From a checkpoint of a small transformer trained on Wikipedia: vocabulary 4096, 2.23M parameters.
Each number is 500 + 25 x the weight over its row's rms, rounded and kept within 0 to 999. Layers, rows and columns count from 0. Numbers have three digits each. The size before them is the row's rms in percent of the matrix's.

# layer 7 attention value, 96x96, rms 0.313, rows 4-44, columns 0-95
081:504464519515508487539504567553465517499542489498516477476489515480467506514473558499492533461526474510457470514487489487498528496515440483517513516520492458487514554470531500479485485517456523461502469504469455454477500467483502521503484501487513504506513507476501464496518494524502502510
089:498554504481492520525507540470485509502500464517501499516486515538492488488437498481507538497456496473472512470529507533518529473475501558495508497475458456523508524438503508502500523503553518517507511509532481487497531486521506498516492503522516452461479512453546490487479472492531499535
082:497504508525483536522511488496524501519480506489507518514510481479512547507503520459490471456410482536513544547548524535539500524491508514507533513478471479490534518470498501493491515504485492492478478534502519494509514544541542514487506523513516492484476479543505474491531528542475454507
072:543538467453490504523500501534504485441466543488500482519485558516474494475503512460487494533509516531495496535504489562495497501456508449494517526509457539480475488454510478508499538447486492515509513505519500492494478480503507471475493493530512467476518491531517488468522488511497497457
083:530501498503556483515470467485471507547477470521489486497503513477520466481517453515506500527522479504477532507475436515478511463495505492510506486497503513507547507512489558501460537495460477520494508425471494487465482492531528491499450496501507541494499540518521488481524513505541516510
082:486491499507496539514469470468521534531545518533486455559500474491477499495496477495458539525532494482488479503450515497483521504531494490534542514523462505466502484498522508483509534447447471482489485501478518488476503497502515507473493472455528511484487491524509505550467520497547485463
084:505539534505522552525523521462475494459494503493489498483475507496514490497469488513477465511487525519527447536493479544512545486507521533516512495503473485480477568479492529515492524489504492490503445563530466521515519519537463464485482538467502519460486515485487489488508511525494488522
085:538504543463480491499479516478507538507550503501487494481529485466492473483515508518505483457473459438515528485494485493532504531471492485502571484487470489502501476512501497473527523536511512486537529479499495485488548522522502472511482502525531477545500533442476458485502520484504510541
079:501489490519481492504513446529508446535488506466481502517508480510476484509536497519525491546501538485518532466560457479502488476549511457513463491509474462468521514516519486520528470469509493525484510489491538495467490524526538497509539504529502526515480520493516497557537509511528542498
091:475470515498485504504488518458498511477506514494500511504510496468500535457567494478506502512505507487521540495516491476508515482501458498476544506507517477542481413467484515516522491549500467478557468516506505491506470504476515498488538538498531498533554529503490457475528497466513502504
085:509527521502505470519512535478513506521496518513520493504466460491487501504480481509446486536517500537523549525507531504448522470514475452509517476554529487470485484499512522503524509432505518481483498507523535559495479511479556502510481504490488470496433484494483510518496484498486544500
078:533473518505539483495526455548493504491489452523497544502510497522476560476494455501488500527507510511494491469530501531530471514537490486545495479517514486463489493520529484486476481542515530490491496535484507500489507533482513496547484529521525527484560481533492489435471509493466507514
080:498524453528539534500519499534468501521487523488506527508471467513487499476477490502525495494503444503496453529521515482508496506455467529499524518545481483507558499483499489517489451482501517499509469516516508470516525524592523475537526482504501463501482532498516521483453526508487499507
090:495521490531498496506491546472505443489476516469496515502499509528495468500482466468500529511502487520472487545533520515505522533498535497518491502492469518505484516512521492466507491478517449542473492463496486489478536490509531525525506488453479504503510510513514538481443432545463470444
077:480506489535523473503515483551538464483532524470465470497493501519541492497490541507437527508535523520494522445471486502466519532507497491509521490491487493484480518484476499479511488469490488487491470487555474536493440495515522524517486501452474533490491517523535484547497538508529514517
085:466498496527494468505507497497482523459466495512514481462500521465527514492476491513539565549525480495493508515491504508487481506473542471484488490483498496524483477564480502478522467499475501445504520534502518502499481518461537488484435513499464513544476526490484524525515501459486546468
070:530510515484499526497530482494539495483538474503490501470505505510522517519518486458523573482494496495486513519504493462518504510490481472513506432542510479551493499506462491451498492484490521549459556518507571507490481488531507524539479516511487522510513482523516510526496547516497474502
083:504488451522453479470529474464473522507452499460477501490504491517498500495517527515482538487483510508468515490492516504500542522521506496461505463494490490493544509510512504442467489527509551447513488521479496501468466499486522470511509523498482476467454482455504516471530481564533482503
088:468519532471493514524517496483500517521532520524476470451497484517478473472488539484502488524498457516520467533500491547495500492535504508449481492518481512497524494454500525552506459532521541510496471466491506547515494525479514495505508517497473499526488523502498438503535479514526562460
096:481457519461537512451531496493457525494509497485500488527518487519470472495521510525479493483543521471446512483503524476493500457506485476503465483497538477460496499506456570506516468527510525467501486515502472521478486526471505474438511541509502484522489490539509469506490508462508527504
077:466492488478469515467485475522463478504489520538503498507484542501483506477504556508448499486423475501469482499503501515474510506484512505492486468536529502524511464475502511512476464522521490507521497523484530490475539492503546485465518527467524491507523489437495503531465447477542488484
078:486485532515514465488512514491527478458527504496501484496531499509518496535502462552480542533521459480526507436515504489506476487498490500471539480458495481510511448472539503530495508502497496448467572469471518525494491474504510491459443515507507511514523531519518478485496503495507505534
075:509477488543487451509545503594476492506503505521460512530522488518523554514524482494469486476517507494490490450509500531519504541490507505503522481487518487504506453489491479463479529546478524525480501520510474516471500489481494535488494506487493541497469484504536491494575489481511497487
076:501469522501484538547535490490466502517466508531495479517496481505563528553466482494493472496548549492522514501482480487540542545520495508501499518457533471537480509485494506525499496479546525502483461510507490545502481509519534487538480487491508474479432512520479512503504520514513490494
081:524526490510448492484449486502481504487506484493547424477495497500477469490562514496461507489505473479519503494504538451491505472486482521491483525469525461480487489492512506496518476529525488503503506468466519505494531500497515466474440506470542530560512490515499516522520471470476514473
093:498558486465500542519514490509512487468491498509530508511475497522506471510444469495545483524470502511467463508489503508496526544466503488513545554501501541510535519446471488495492484450494473505530490483522495466498544496530505476512537527503508477440505504538494514496514528531495497477
074:460504476547489524447521486502508469440503455509497551516491487501524519507500497496499492464469498495445532532492488482514479450497524445498533515511517469506501550467490491517519493516486529497553498499532455523473505488492465523514492503452518479503464488523521524477478494519481490489
082:512492511464472481524535514428505485505531478502528486494515534496469501477512497491503519532552531465485491521463507503441488483515438474468504509459521490486499496520503510474505513527516511477512519544470549519500443500509527501506474473497448504490488529526526534482482515487502527527
119:468526449520494523526516563482491505499489493515497459491480495496532503510532481483520526484507488508511513552533457494527492526493477501506484478497500495445488525562517507498489511492451510520521521486516452474519490463546471533514497568440469483521501489511523481502508488520515506511
114:564491534483457520505508495495494493533524472527517483491455499522526528476502509503482485454490478499521467497507472463528540482490482554474513491461533549557476487505493515523509456480518517531534500442524468507497496487527540489526487467476507489506497488517515505473495477465486518477
117:474495513474508533477477531522535473491516493511493516546480500488516474501524514544484476471501488516503496531529524469549464452550483486542528441548520500487483513486491525488505519493476520467503461447555452499487498530506483510461495501527526509496527472516493485523489519488497512531
116:490517493476467457485483485530487439504504515500497473509488522484491475548499501514534491497524476521493475524473469493463501474453498525493449435533497558479525474509491487506478509548533510562463528501483519508483526522509489523485488482513487500500524465516474483526484473486523462526
112:445500508458485503487528458518548525495494516472496528513504460487517503516507499488516469495504518540469456511506493472510479515475512528540502500485497512516523480460466458524520468518497491484511543489538474488546539545464514476499504505433504523493468527503469486456490457495499517506
105:527493483522493478461512515517499504502500455509498487507563458477495499539514484501528509537501496494490523495523524483518476510506511471465503486464515531469460503522480478498508494500474505457522497433462542522546507506463483536505464492474448460494531453522501520545502494522472478482
106:516517537487471518504528555514524496516545542494511523501483483490552474470509509502476467514410470504488537537538528508491529535470504486500510505517476478540517516497502438509474487548511508543507485514491475494512477496507475525468519530511492481484514475455499512505518500524488489500
101:508498468479515488489499522498519499494470546495517529497489510501514464459472527522499527528550505489526496515529474505496520480516552561568492508504525515472504501530473463445513501476539519516472478465498525510501523468495488504543484523510482485472526477440483514483542495489462490495
111:438516482514452483480472501489516529495539465495489450472496494508532508464493498467493516506494527525539499477501509496459514496501503523487491502589509498495525533508522486505509499551512500488500495477504484479524536524513567522497530493507537493505488503454491536479465536520542482498
108:501503542543526484529508510515516457515462513501525494460463456509441510529496499481530504556523459481523514531489491494525516482460483495512512492529481503507495547512479489450502490491532508478513499536516540520523549501531490456505481501497518525518488516567503484488515533523466506496
117:519495471498486508487500488529499462493504500510486548494481512468534507485498510518502535473467499499466464495522523519507499540472489474551496480515487520502487542464540533497495505451518472530503584516488535505516516505501495514489505489477512554481519518523548543452483460528499496460
112:497477496487477466508542500521487502527534508496498463513511503478518551478482498476514503508512521464524491466524487489494498483554479509522488420472481501491493518540547526502510480512513511499527500508496566484496482514504484486440479517551491494485478502509472525483513458422489504486
105:481503504497532521471449501546519479533511461489516486491488473502509515518480527487509508482461485526498568497489490487485517481519518487485466481497507473492518514491485574479500497491481487533457500522480502526517508422467515531493471499479523505480469503492486517495516510474453572477
# layer 7 attention output (transposed), 96x96, rms 0.32, rows 4-43, columns 0-95
092:483537478493487519448459441483511499453517505504504504530526484524515483509471494530470522520516493461500514485520457473508478508488509475505444537461479516518494512514536519515472511485517481488493538441511503519506492504530499514495519469483523476508508436508555497497514484517555496461
096:485499487483492500499480474536452487487520533474484503489500532516506494508539509477502481540534491475461528538470510465536468504519467450471472522516524512491504481529498466502450531511459482486469521527455487460512504522501499499510549474488433518511498483516474485522514470519485493452
088:503506522471517526491468557486507503513484489507525494489502503538518495492477526555486496516558472504484477477492484500449509470457478498466503516518473487511428542575465486492488475524518509501519522519540504451465491487488481479527502523494451538509498483494499504490492472494489480485
097:518496496536497478498526477512495515501529480446508530494523451491494511549517484521512480514494463503490514492495533483491544502506499504472503528508528537517482532547502524487489462527491512489502504531421525527500501532503443509534516466471516550530497526507518507532510466469495504558
098:483517514446462550499494520532510546474533497465503489491535513489503533537473497536500499500481520476506563489521560487499467486498528541479464475529489496495508503505536490512489475513533516490485464552502497573486472516493499550514509499503499460491458483496511505509485497487479508489
091:470531520467520504478484511519452484523529492472552553542488484540507476491501476492522517507486538520516515481482485505527453490499511489467464469503485454521510500492499485504531449542494460473531521503477514525491492476544525484489452510510486487503509479483541484474503468502518477556
098:535490503496514520531463491507513499494506544496481493498498515489485532470511507516487485520517467475505530496504504445474450516473453484497460490487566519498481484484485478441521440465501529525542548457458502478494514479495533491520497501527507517533541468513511489508514501524478506467
090:510500486505548523466515450487525462546474511497525435464533496509527505509493504479463512507500534492509450508503544475487489474465452495513496480522517512505540483512501485520509524506492502513418529529505489496489496477506502516488472480485461496459478469509535482508498467488451479497
094:512466530475459456515490535515545530503505465472548510497463524477498501503503473529512556486511496490486486517477516497485473504487470549494516523465518500510514488517484523555442537520483496485463473543491543501518508463488475497467521510489504510476497490494466525459480467472514519472
096:515526495519561465508490477496562466512483489516514436490530507495517519526527528496514537492497505514497462510454531486501488482492559504494492483520482521459497560552477496476505500476483543511513516489476474487485500489489481546497492483494510530477473511510462480514486535517549500468
099:462507473497529495547522491498521511488501503464478498530547537503501460472521493536500475463478500528457483455448508507529447495477488481487535473467483448524505530509496525509485496533508487499491503517504541502495535466473528503526481485512503519561541509518519528479538500516509478524
084:472506500524454501525443515496508506501486485472512495457485471485498484518493506495493498468507482510458500530519517506474500517496511530540545481495466543512502529459457525558548489528550506524502504498449498458525473524471499522482524501537483500549463468495493481499541486492522481491
088:473447500485475513487506491516503486558474472543509498466510514482517500485499482491475507516472505534496541461480470496510503497493467517481471478516473479481460535509454506455539556494504438503487538473505475505494509494500527512494505484488466522574478458518478491533522491515509493475
103:493511484462488566427512497485453519475481453511468528513488513473499498460492503538498494506499468503494508453460499512499544521487494476495509506494545552475482499485473507514484509517460511447520498509515481487511505475478483485479540516523517530535456526502495495493537516495484503548
088:502487511501503485516510509467513480519526458514536538543495524556502505499487481517521487489467493493527522528482501527514468497466522502461481517464526492481497490475473513517448483537513526506485512510503447525479521540498528504484518482561527487499534513465508572537504470514515552490
091:488493500499507482484500477521507504516538512526501514504527460515492510521515512530484460438484468552520468474477510486502504509500537510530527497513494491446495519487503479541515497498488523530500470522547463506455482490483551531491529454510523479509561527521511465457527530496537472487
079:506485489524496509500501491519529485517520476546528532506484500485493491503500500511487472461557485543483517495491522530455511523517561519476501511500526497491535532519550467541512505553493481521511467505458470473511553467514479512475490547509521507489458502493561497524502515499479464519
096:543519478487523476481470553484516457476502473549498488467514540531493518529458473489526475496489480514535505494519499522524472451527452459533473496491499503518481531465521519519483505475513493507486446463496495459501514472484549498543519490497490496559496510522480495494481497473507504521
096:506527502544509444493513506496522522478504485476526549527501542460464499505511488521508475491499486504457512453541492430535477487456503484512514501549520467483491470495503490493471536441533517536490540505505472530499542447514499509506498493483509499523476502477493520499479507480512490484
102:496510510528485455545496487516538490495477528569510500469490483477507495510489463514528531488461486517509488510498509469486468487523509514505489436519500482551544530481472507536476484520484488495491541477453482515490483495516498510517486510480536467500549495462471523513509514519511460437
083:512513497538516435527505548501506553504526516518500508501537511512537506514502481483494550495499479518490487482508517481529533441497477496484490519493464527520470487494511471465519516487444454488497520492472475491521470505504455543469498501477495541481464442532468466501489500503492500524
094:499516485542491486510500450485481530510537496508546484430495502471509476499504507478507487461509524498496537489462529500491465489489495489500444482500495528484512531488480504494523498467532484493492451538519470460494503490521520498485519485487520517405539480510511529506496478524511507448
088:478471515507533481497454494466530546514463510506557509483513485487535458497505541497507543505499463493514502525505489520529526435510516503502507478477502500482442527492534478521500422487496486454496511504499483453489515520470537500485522500506479476509490525501538524518472524500513488472
083:480471492497506488507482486484558496466546534498513527497526530532489523494501513490493527516521480447477492485516527557498446500527534509457484513515509490482496487499488496518477476490505548474511550499520484450489540504480510456485526490476462450535543525488499527483510517488469489470
089:466515493526512461500487481482541533506478509504505514496535469498534515537481455547500497507506518511542469527447497485524482512474472512470506500547479484514551508497489522501531501502497486484515495504524492527549483467493464512464513519454529498436493552506495533485478477477465472487
098:527483513494479521507499520497491479559536501489439526510486482492473525482470496489518509539525467512514582499484510521504544505526480480480487489500529518489479519539502493497517507525485481515515537526459495505502544506501480517513474437468515494538497479454459495485475463503470487538
087:508522469497516502504466511512498480526475505503428465501459553500521492484474529503491480521535510507502475490461523482471521505534472527509473502465478490459474497443516521515450480499505492471501513479456444573478473482508484507515530510484470465495527496481503523514509479487479501499
089:515497487509485490516498449567523481472488474470452517477529488522482527548501476470510486441477532505524570494515453516524480510505489463547486506502515458464545524520481518511485452525501502487486474494509474494483476449511507480520501506529510495491496490479526493509535489494510510510
097:496490505462509522493483465508508465499513465487502474534501499473482500506506518530455485575480523536466517508473470489523510510518534498510530562538513478482478477519500490490512493519586512490483502491470470518485500493539509501529509520531463492498490519455520524541519505449512488505
104:514491455498499492490515475510507470490475472533526497512486544476493505491451510493474539557502495495510480482488522496560484472526502478486528500519490473460527528491487465523471549507495510488457456518494499542477521516473532495471526496510527523574501520515492513442485478494513519518
101:516499489494495516553489454524506508506515480483469489472485504522502518490436491516485551501561484502523470526481531471503463520470528480507507531479481496459518506504531467501485461496493512508487489504487503542510466518501496535494491514495519534453526565465492515499546516498540452486
099:475501533515530475495508473480509502467493511522500550458456498488482553443529528444481492531491530541465527482505480472499518512501492488508528498479470512491466502505501513503533478487439563510494482496471508469497509482506511516461469503474535519496526520475505526509473543534501494483
093:455478498509475519535512491518493453514495523549505512526525495488520518466512466451465520477508457515488495490478463517457483443493491489466514532512490533467507493570537505472530509472480511502481503478519495527500533492528481501487526486473518504501509513525479469513521519557452503488
097:459501511513471487492513509537493497522517496481530493500501519500537441509491567497495549561501494529452494492533491504497504486450489498478504463504497510499508449493509502506508503490500528520521445515518483470476501475515522472496449509583502479480538530495474523488519517472506508490
094:537524516513487467477475495467478483517523444479514481504524521526533525474497505491505498517537502530484491539484552512453524509482503496536521511474522497541478512540499508523504524481499526491484509482508493475509563566481441491490558491537475556494497491507498500505501529492500524503
090:503483479505482507512505511508479525531530465492477499476506475543499471483529481540508512525511526521498514510475522471467497463525489514525544494488473467496527507429478515511521519481508572514502518551510532534495507478553473482486510514487504504522496512510496522565489473541474501546
101:496484528504573510496505537506466480520490501500503490549501527509530521526507504436479515496475505482498514492439468493484483508480506475520564473479498497485486455500516505497490517501497509513503512514549533542567471471488489448517501499494468544466507482486537475490482506516513513522
091:487495491445465479497500519505530544478504501513485538541522523496470502480505518542508461517476500508506498524566457481487440499535511511495515488479515507465511501511534468525516497481497447501499490482510493465510506471462491519490459452487484532498499523481483519558471523546503529514
099:468479494482499573481463516515452515525482486514504537506465544484510486483431475515512491521524485520482497528483495478526555522503467488486478522459550551498505506481482461476537534552475501515492508491493497476534510533516525512518476498513522479498496489511482507539517480518501517514
097:514505469522516466470501485524549488497504527519520501503492459505498489548484450544498508506500560502495466487441480513524443521506470480477544515473504505532489489512494497541520497488520527585488465496524471484520515499513527486517464504484518492506502476506499512498495546519484462484
# layer 7 attention query, 96x96, rms 0.199, rows 32-63, columns 0-95
060:496528527463501538487518508597514491542509508506523529527510517519528513528501532475463471508488545499506517545488501482507516488519472519499498520494478514521490485505552469533497491503504578489477513477541497542471511493495512489526486496489492485473491482509569496502534510480490485508
051:490527515546536537532503492507513486499477497481526520510488472500518520482477532478530474520503532504551506504505478540504547468478507561506504534510534531530480514496488482497486511489480537497492523495555495517531486504564481459545524548493522516468516539529522499497502528499460509510
063:490514505470529512480541444554503491515507484486514539532508449502484544472473517507464461487522532496502503547502500491481451493488491517508467509510494484533439465499485473510500491467528500476488487485522470476459501488515497468495510513495491451487494481500511505460496518478442498554
050:472452514548521483496445543458502494493494522506530494478499455505478529481517511490477479513502483490467481498467435529481472485502453496530489498507510487515530484476479479461472511486461480508548484491511518463503473463505485531511526531530523478477483488488447496502472450509506509478
063:488540459476540490474499506558508485533516501525534525524510488513511515572520525541474502473516520526453533530483453498508538511506490514539498485506508521478525519482519470542521510530486533495518478554527499510485526483502523526546509512527517510504508486475518513503549486496509481527
056:510510458498508489535480507457502490485482600476507478490487508504528441536481468456501484528477462514542492494489500499527537499496494487523521493507515525475503497503515524474530467495498535518477477480522517504523502489466514489516497464461445526519535499509503541473477544488500520505
064:490531500465530470522496508515516458511515506463508518480533505507542487467506516484528481543514514513516533520503533506455507503490506527547492497498522517548464490562509520529507500470489505504462480505539510530500474456510503540512493502472447516485548549532500504476521536518455508502
064:477475503493515485513506527457475503496476531508503439509458512564509460513510438495503495523467467475476488499509516513555518526518500490450504502545495485509511498485503535459483497531524473496500512457490536533510494539466507478464475495495479513507495483491494495517498483512545529441
072:492470478463512497505502553434487531486504539484513471522513507548526444520545459519517469494499480506498489475511576540526481538519504495487529484544487476488523513478500545483492474538488493495501506505509537506504507497497508504531507486547510488484500494460523555511508490511516492500
061:510527530509511500574500544476469485554508501511502526510485521512482496503488535538502496574497495511511519507495514543512559500503523492489537475525493513507470500540504514536507539544500548513509523517495519547532469499486507498554510526484504536469504493540502513514493463498507514499
059:508525533511521529519490466504497448500448540495504484486485450484495517521474527547502507464544532531498489509492497508496551493485501502504489541544489491490512474521501438512490512492477515521495473535544442488516465484511474533475498527500507513494516542508503470454500534518500514463
071:456482487515490506502465479426494511474499548523506470495491537499502470502538441455533498474480428502520488482510513512498469518459528476505517523480487486488513497504514503447491467477504480489520481478490502481512480484447492500520471473504475527524474451470485523494529507508511528501
068:509502486524509554491502459509499493491510488536476509488510462473518517512503497450481533503494537490476523510498443509468519511497512532542453519453501471458474494489501430466497539441515488477515484478521455487445483485541500498482492494521498502491490491496502471480522497466479486523
091:470480480496480477497448483442483487482491501499499487516470480521482469466551471464549483468500451478494483495496517488462476522494528468502490472497473496465515480474475485464480442499513465494474490488478510469511489464508512477483462452519514496495453510460484512543525484479517477498
086:494476513482479506476482439498485529526460515519491465514480536487479534492529514496488516514491457431472460458505504468489452491493460505517501502470476488473491490469463472466484489506494475472498440506507485483494501548519464513463509507490487501506482448500474485527483468509486502457
075:467509480508507451478521492474488518490546526510506509541511565536465495463550493483528485496501493520526486522517518480495500525515493482459537509548469492561460492517529519507485487526507505486502539508497556484532531507481520478521519471530510508524506508490526510482481489533543525535
114:521475495519457491483505501468447473476534527511469503492446501523528482501475479525524463491507484513463493513508516537491483515451511487468479479456497480499496460495502543518492490551534466497490488506471516464521499481479458481552453488526522464482487475507454518524473501504507510532
093:530496465491527529466483508544550458504505498527496501488496493556510493500530481467473522522481560508508481542507509508518484503526470476504503511481527504515533486495539526484513547518514549490462526472521524516523509559518515496507491525536499462478529491490527548541533495504489480519
108:492466544434466510510518478474493502497474488508480492504460494500514531497469507499478513511501482485469487475467471479479511527494487532505487461451530482469509493494495500495476520528486456531505489511478481493489499488487453530476490489464475490508468418520443469491460521503478452491
129:515503543489533521491507497539501541475515514475535489529506465507522529502504543510482553518528507482538480512467534492485466510544494534469544510514485537463490481528494509538465503539521510466521517504561487523511528503525473516479480502490473482485510509528534538491486492511451531494
142:510493515467452526511467464468460514503547483546487501500497488527473486520454514506470484518514484473476473480488505509516485506523490532512486497484508494465509489525486479515503498516521491511503478546489515472509528455489442538460575488486517514457457468497507480506462499499533454510
157:458492465494465488516453488493496504486499504507513494494484516551468500511480473439494481503485534508489450490518531468537513485500480515480521489506475476499531493480526527515516524507500494494465544494483492523497493505484515456468521471454502457436535548481501466480485533473497499443
160:488497499490505454458513483454498489522470499469475447491514490476501485480484485547464488448462465473476509497531450485489461507469501505473507521495505481464460490494522498479472488475474508473490458496491504464492495476449508463518496493481519485443495489502465476490517517463463491461
156:502468499470506481478519525517525461469508530472528509494471491475485480447532429481492470473469484526457474513523501514513499490521473499492520450490457550521436506531471491486467508485488491514539512505477468489457493499498495506488477495495467488532499532487537480490539484488516519473
187:507536505507525553498509460529474520524516519514505487501515514519515518533546509470499499510516511511509547531517457529509481531521461481558522501519527485478559498502497509544536485486553528541529516514541510499486528477508507546508479496526509519494504528521520520545528531513510525474
151:531513495514502531507466533461531535501471526467479489505486524494514486537503494505493494497534451469504479527570477509498482521511497481517526521535435509464469480550507517477499507487487530516504557542530493526474523506491465472504483474489496516471484477490471520459502524460499493476
160:473539485498456530494489510491531468474476553491520507464456530504498502478487505508501496477508488512537476483447505492495533457476485446470462480511500459468486521485496490496478509470500464514509557466494484502497532482481470505503496510513529567501520501510532477456540504479473480521
149:502543529498494504522514483501500482496501487553457507554500549498516515492511468503457486507527512475523441536507540487522503542495539507526469482463466484533470487465539495484510498522476519462502506502499496488466508456545503475468516509487509501450508495527505486548496517513458497529
159:509462526468513496545529491449542516489516485537561496513529521507527494542485487510516512510495518536500533495482514508505458444525496535516486489526464497553497497525477502546545491492506501464511469519521483511514493476517499497484502505500529484462479500501450523488461532440501491495
155:502515500479484479452509517492502508504433488515494483485528508469497489484493453490473490466495467474462511501495489485479524475537472451479506482478435505504500493506501467512468478473470468502462498506544459467463457480491473457477477483490466501513484525498465457480493473465466483491
149:519511521499532479514502501498476505485476520513528494468523495536468475533491473497464516459487487539515467537534464437489490466502539500503523495503516466497465501484483536556445481494508510501524509494518537523484474468514478453509509539524540498521515505467492495515494515522526535555
169:502530533554485502513500518497502509550506518498565512488518493503518549511518509539501561500509537496547512544524517493515521522518538526503514535539510549526536499500508509521526543496525500509494496518492550514531484477527489536496508519519508531464445479524515500530508506502478507518
# layer 7 attention key, 96x96, rms 0.21, rows 32-63, columns 0-95
052:476486476517519454515535506505486506491529544511513466461510470467498488538530505493498529500497436471507518504494488546472474484492509523500499535494497513522488494494492532463520499509512456536530449487470486518554496459491497502524482473478498483525508549477485549510467472473468464530
068:503526466466496450476502557485518506509524515510457503474468458495506528525499523492495494486457464501494498506444494473503455504547498515482457519468488487497496472494526498484557533519544475543532469517526521524535491536502512557500484478492477501510500509499539506510536493494508511516
069:489495435505496468491451512478512497509534476514485524488436467510510508495480497464495506513467493513495516486485505494531488546535475491416479489495495507491504480480505507481534519517517457528504494488513551497504479495520520504514493466523472497449528555500518530519534456520492488533
056:481539473520535506517484465501508461527477490489497564544474519549504515493476531507494499519521522488521537477523460488524526524515495508450460475487486509490477524491488490509509493486483520470497520492531563534483481555545522501490494504535520535527472517485529501516468509529481497460
070:507499505501463484507515499480495510474519553478481501476456483509477494481484539421502501469483486522519453480450492483506482521515498490440453548522505527507493505498509481437493507508505464491494472469510521521517473519517478510470450477538478475502492542521497514505495504466490534516
059:491475550521499517531488529504520493502472496496513530504508501459499517532508497513509566501473476459462477559502503499497512459520497516478514534523519524525500470472524488496484512510452498535495497520481498511541516527498515511469504539454496475516515530539475463514575539533501501486
071:508485463528514528504529517514501518519492512495500516518465472460521525533480530509460544542466512496489514511534508473565525511511485539438486534512524526473480488494521535491531511500511512520493513491523522486495507524509534492505548507506523505508553518556524474519546520514505472538
084:537482508521523512491516506511504481475505489521503490483566502492499525441516521521505490513571483477501486514536509511483519465452466505596546478470527526504480507515482535542503493470476541497487513532480471477496532483485503495511526504483523492511504489521489520514473471490497473507
071:490456533488503503484479457462473455519461501513513471471523489493518494438493507489510476491491480496507481470490491487465490454474483521534470459463501485512433510513490501494492503487499458487529488505481450514542512503470460513504495480469554503551495462500500491504489461473470501486
077:479530490458526514501456495497499479474505525496489488494523456494485446488480483496503485486500450520507497459503481461459450494524458532533454480456531472492483481471494500487491459478515478455506512488494487477477497549525458502462478479500490485472472478472535464479507478497473481484
089:509506497493512466513529517525521514506522480506502503560525511503499534533556507501505520497541489468509509509551521525500535537489505474531572544555533505516540525534490523528486506535519536520525489532516502483499519500507533513460515500480495543502528516542499512508522529491520526519
072:497477508501538513532502480536455529471461536470532479510517506515528514476519474549523465464487534491518482482498522475484500511475509533524551485475480512503482517518525547560478490511515563508489531512534473480508489528467519535482540522514529497480509504519494516495511525462484472490
088:503546490486477490518541514514538505468478496527534528512525526533482544512510495538499511524553505488502470507509513506489506519526523496435502544555516540516522499538503549484526521523502492484486479531474563498481541493500502502502529486493482504542487496522504532481488516516471538536
076:505478539519512533494520476521495536504470515517483484450501535498524501504523525501496497560484502543497483480442513498502534469462492515542544483466518535470473513517509511519509508493491477523524501514510457514533487499492474496565530481495537524538518486506500521524481467494547474456
076:533494489466475509512496481509517534539520522481485534485492505532520495510537534485518473535554534484503487514514560529543540473535486488496543504515496547484470507535495532539511502536508477475500511522505477504528463494507525512502512494487463525516513495514544547540497527469477479463
102:470471455458485523512463506498467499519527538485504478464480486523507472479489497487457471527476533494499491489508526463539447497498509488474480448483475482475475489486531489517493485491524491527474503466495447526506436500500523471527466520535488469486502477477506460485488479521472491458
107:523520541477495499515523492446492540487511527502493494487473528520498520487489529488514487480504525530499493477487486525488487470500530514529520475509495523540493450510491489466429554511457462509510479528522477484512508523486534506493527528483521477482550532571508525493489538474472503524
115:519527495508477535505494483495504461511483495517498513488513431511483519505467530495513447504481471545474504479475439538465533479534493489506514480462476511502486492498490516535506538539480442477518502476499533466480510488502511542507454504508547491487522517513526544495483526482485527462
118:517512503486516501489503502492523491526480504560432472493503552490488505504533467492517516515458491521494449508453473484467570485463482474543493496467492485508504529492506500531527516512477449506517494496471508495499504502478518553533516504496507540545521527488452507521526475510510522505
119:457512502464511494512490470501505531513494511459484503476489476493538502526509541517520528511532479459540518499489555477545544490494513529475508540512479552521506490504486487520491507491495519521507509503485485431495465495520510526451516489462495524480456512534510528501498536507470504436
152:492501528476495480471482498486489525478529465486493504477489449540545474465493525509507497493543479502487511485493482529478441489512489440488522524487520500498475479509528473454508487503479509514503484534496521442493505490470479504494499499497466534523421447527481495507519470502489478546
151:501514495498522485494521502483509501531494538522497486491523549543534534481522527479457532517491506511531450486471558480546510501495485511526503537517473524469549493516466486490499522508474524513530531489512528484504459515497506547491543500502466510497529533550497484512519537487441509501
157:494521469488515487468543478506511494530487489541494478527463511473511467485529547512524466498519488516484508499495498500510493496491509528514550522464473517508542509468556512483504478512550560508471473528481495506549479464478516505482499533469513523516467512531554537527522523493512472523
154:463518532494508524525524489542549542457463501494494513500528489523527517504518490497538497512504510516470516519481511508470463514521483480503535545533519541529480544516528543520490501517520488554494525489532517519466527521491502492522512483555498488506538555515530489537529498510522519522
146:437539506481488509465488462524493537487485531517513462461488515499500503528506499493486486495488489489524522482537471488518510513501461515528503512480491493504477506477513478500548460470511511520530434474474523501455479556508517548497503466516508516501502499562527516485530505540499522549
162:523470486512484503455444500499531517475503509471463492503500552487437541514477507524504444476514474482500518469539496544490487490475435529470500504508494499456491492514478500517458466509491492505506492461525504537503510460524507500503504521512516493506472494496475526521488468496454464460
160:512481471486538563480519551533511472527483519534492464474549524486523500488500507463479500450545469489508524483507514495486508509511503510475516502523507498501484496495446477508537463500511505507502524497482524500492532526490529496494485581510452554494501533527482484497481529495519476469
153:533537508528498500514510468512507510473457510488503504466501508508470499504460529488509494518514464503493489514469492510496469505516479508486489443493496512543535491506523500471547477493474490522526552475439458501510471519468502482484555515505522465440553504489509473555485504529475508479
150:474495528560490447558546506515559558500488496517498515467486542482497491501467488499501494481485504517487531462505530493553473457457466520505484498512455483507486499510506455516536527474498458502486489514487477489505505512515495532518507492482493502525516503510478561506513483474513484477
154:492483491495518464444448478513513542502515509522572521510497467513481491533507501518511475484525532510500446496513487498499511487477549526456512466509521463516479539496529495489552486504485503500490499497533504459500481465496503529508476522499495493520484510506445530518517480512490431468
151:511493503489484476522479494504561474515479514488499472487476467495512482531486513478497542455487500507500486493485481473479444506514524525467522490458526479492489531487460494495471453463482514525544508518432515539452527506517481518513509510538538508458518508508472516477472496542534519510
133:504509538532473477511520542524502527515475485498512508473482512482469522507504488471508520507502519468477498532520502483473503516520503529499568510514474545515492505535475539516512530507514473528456476519498525552529456563489489506514504552515485531451430502487507482494476489502505511507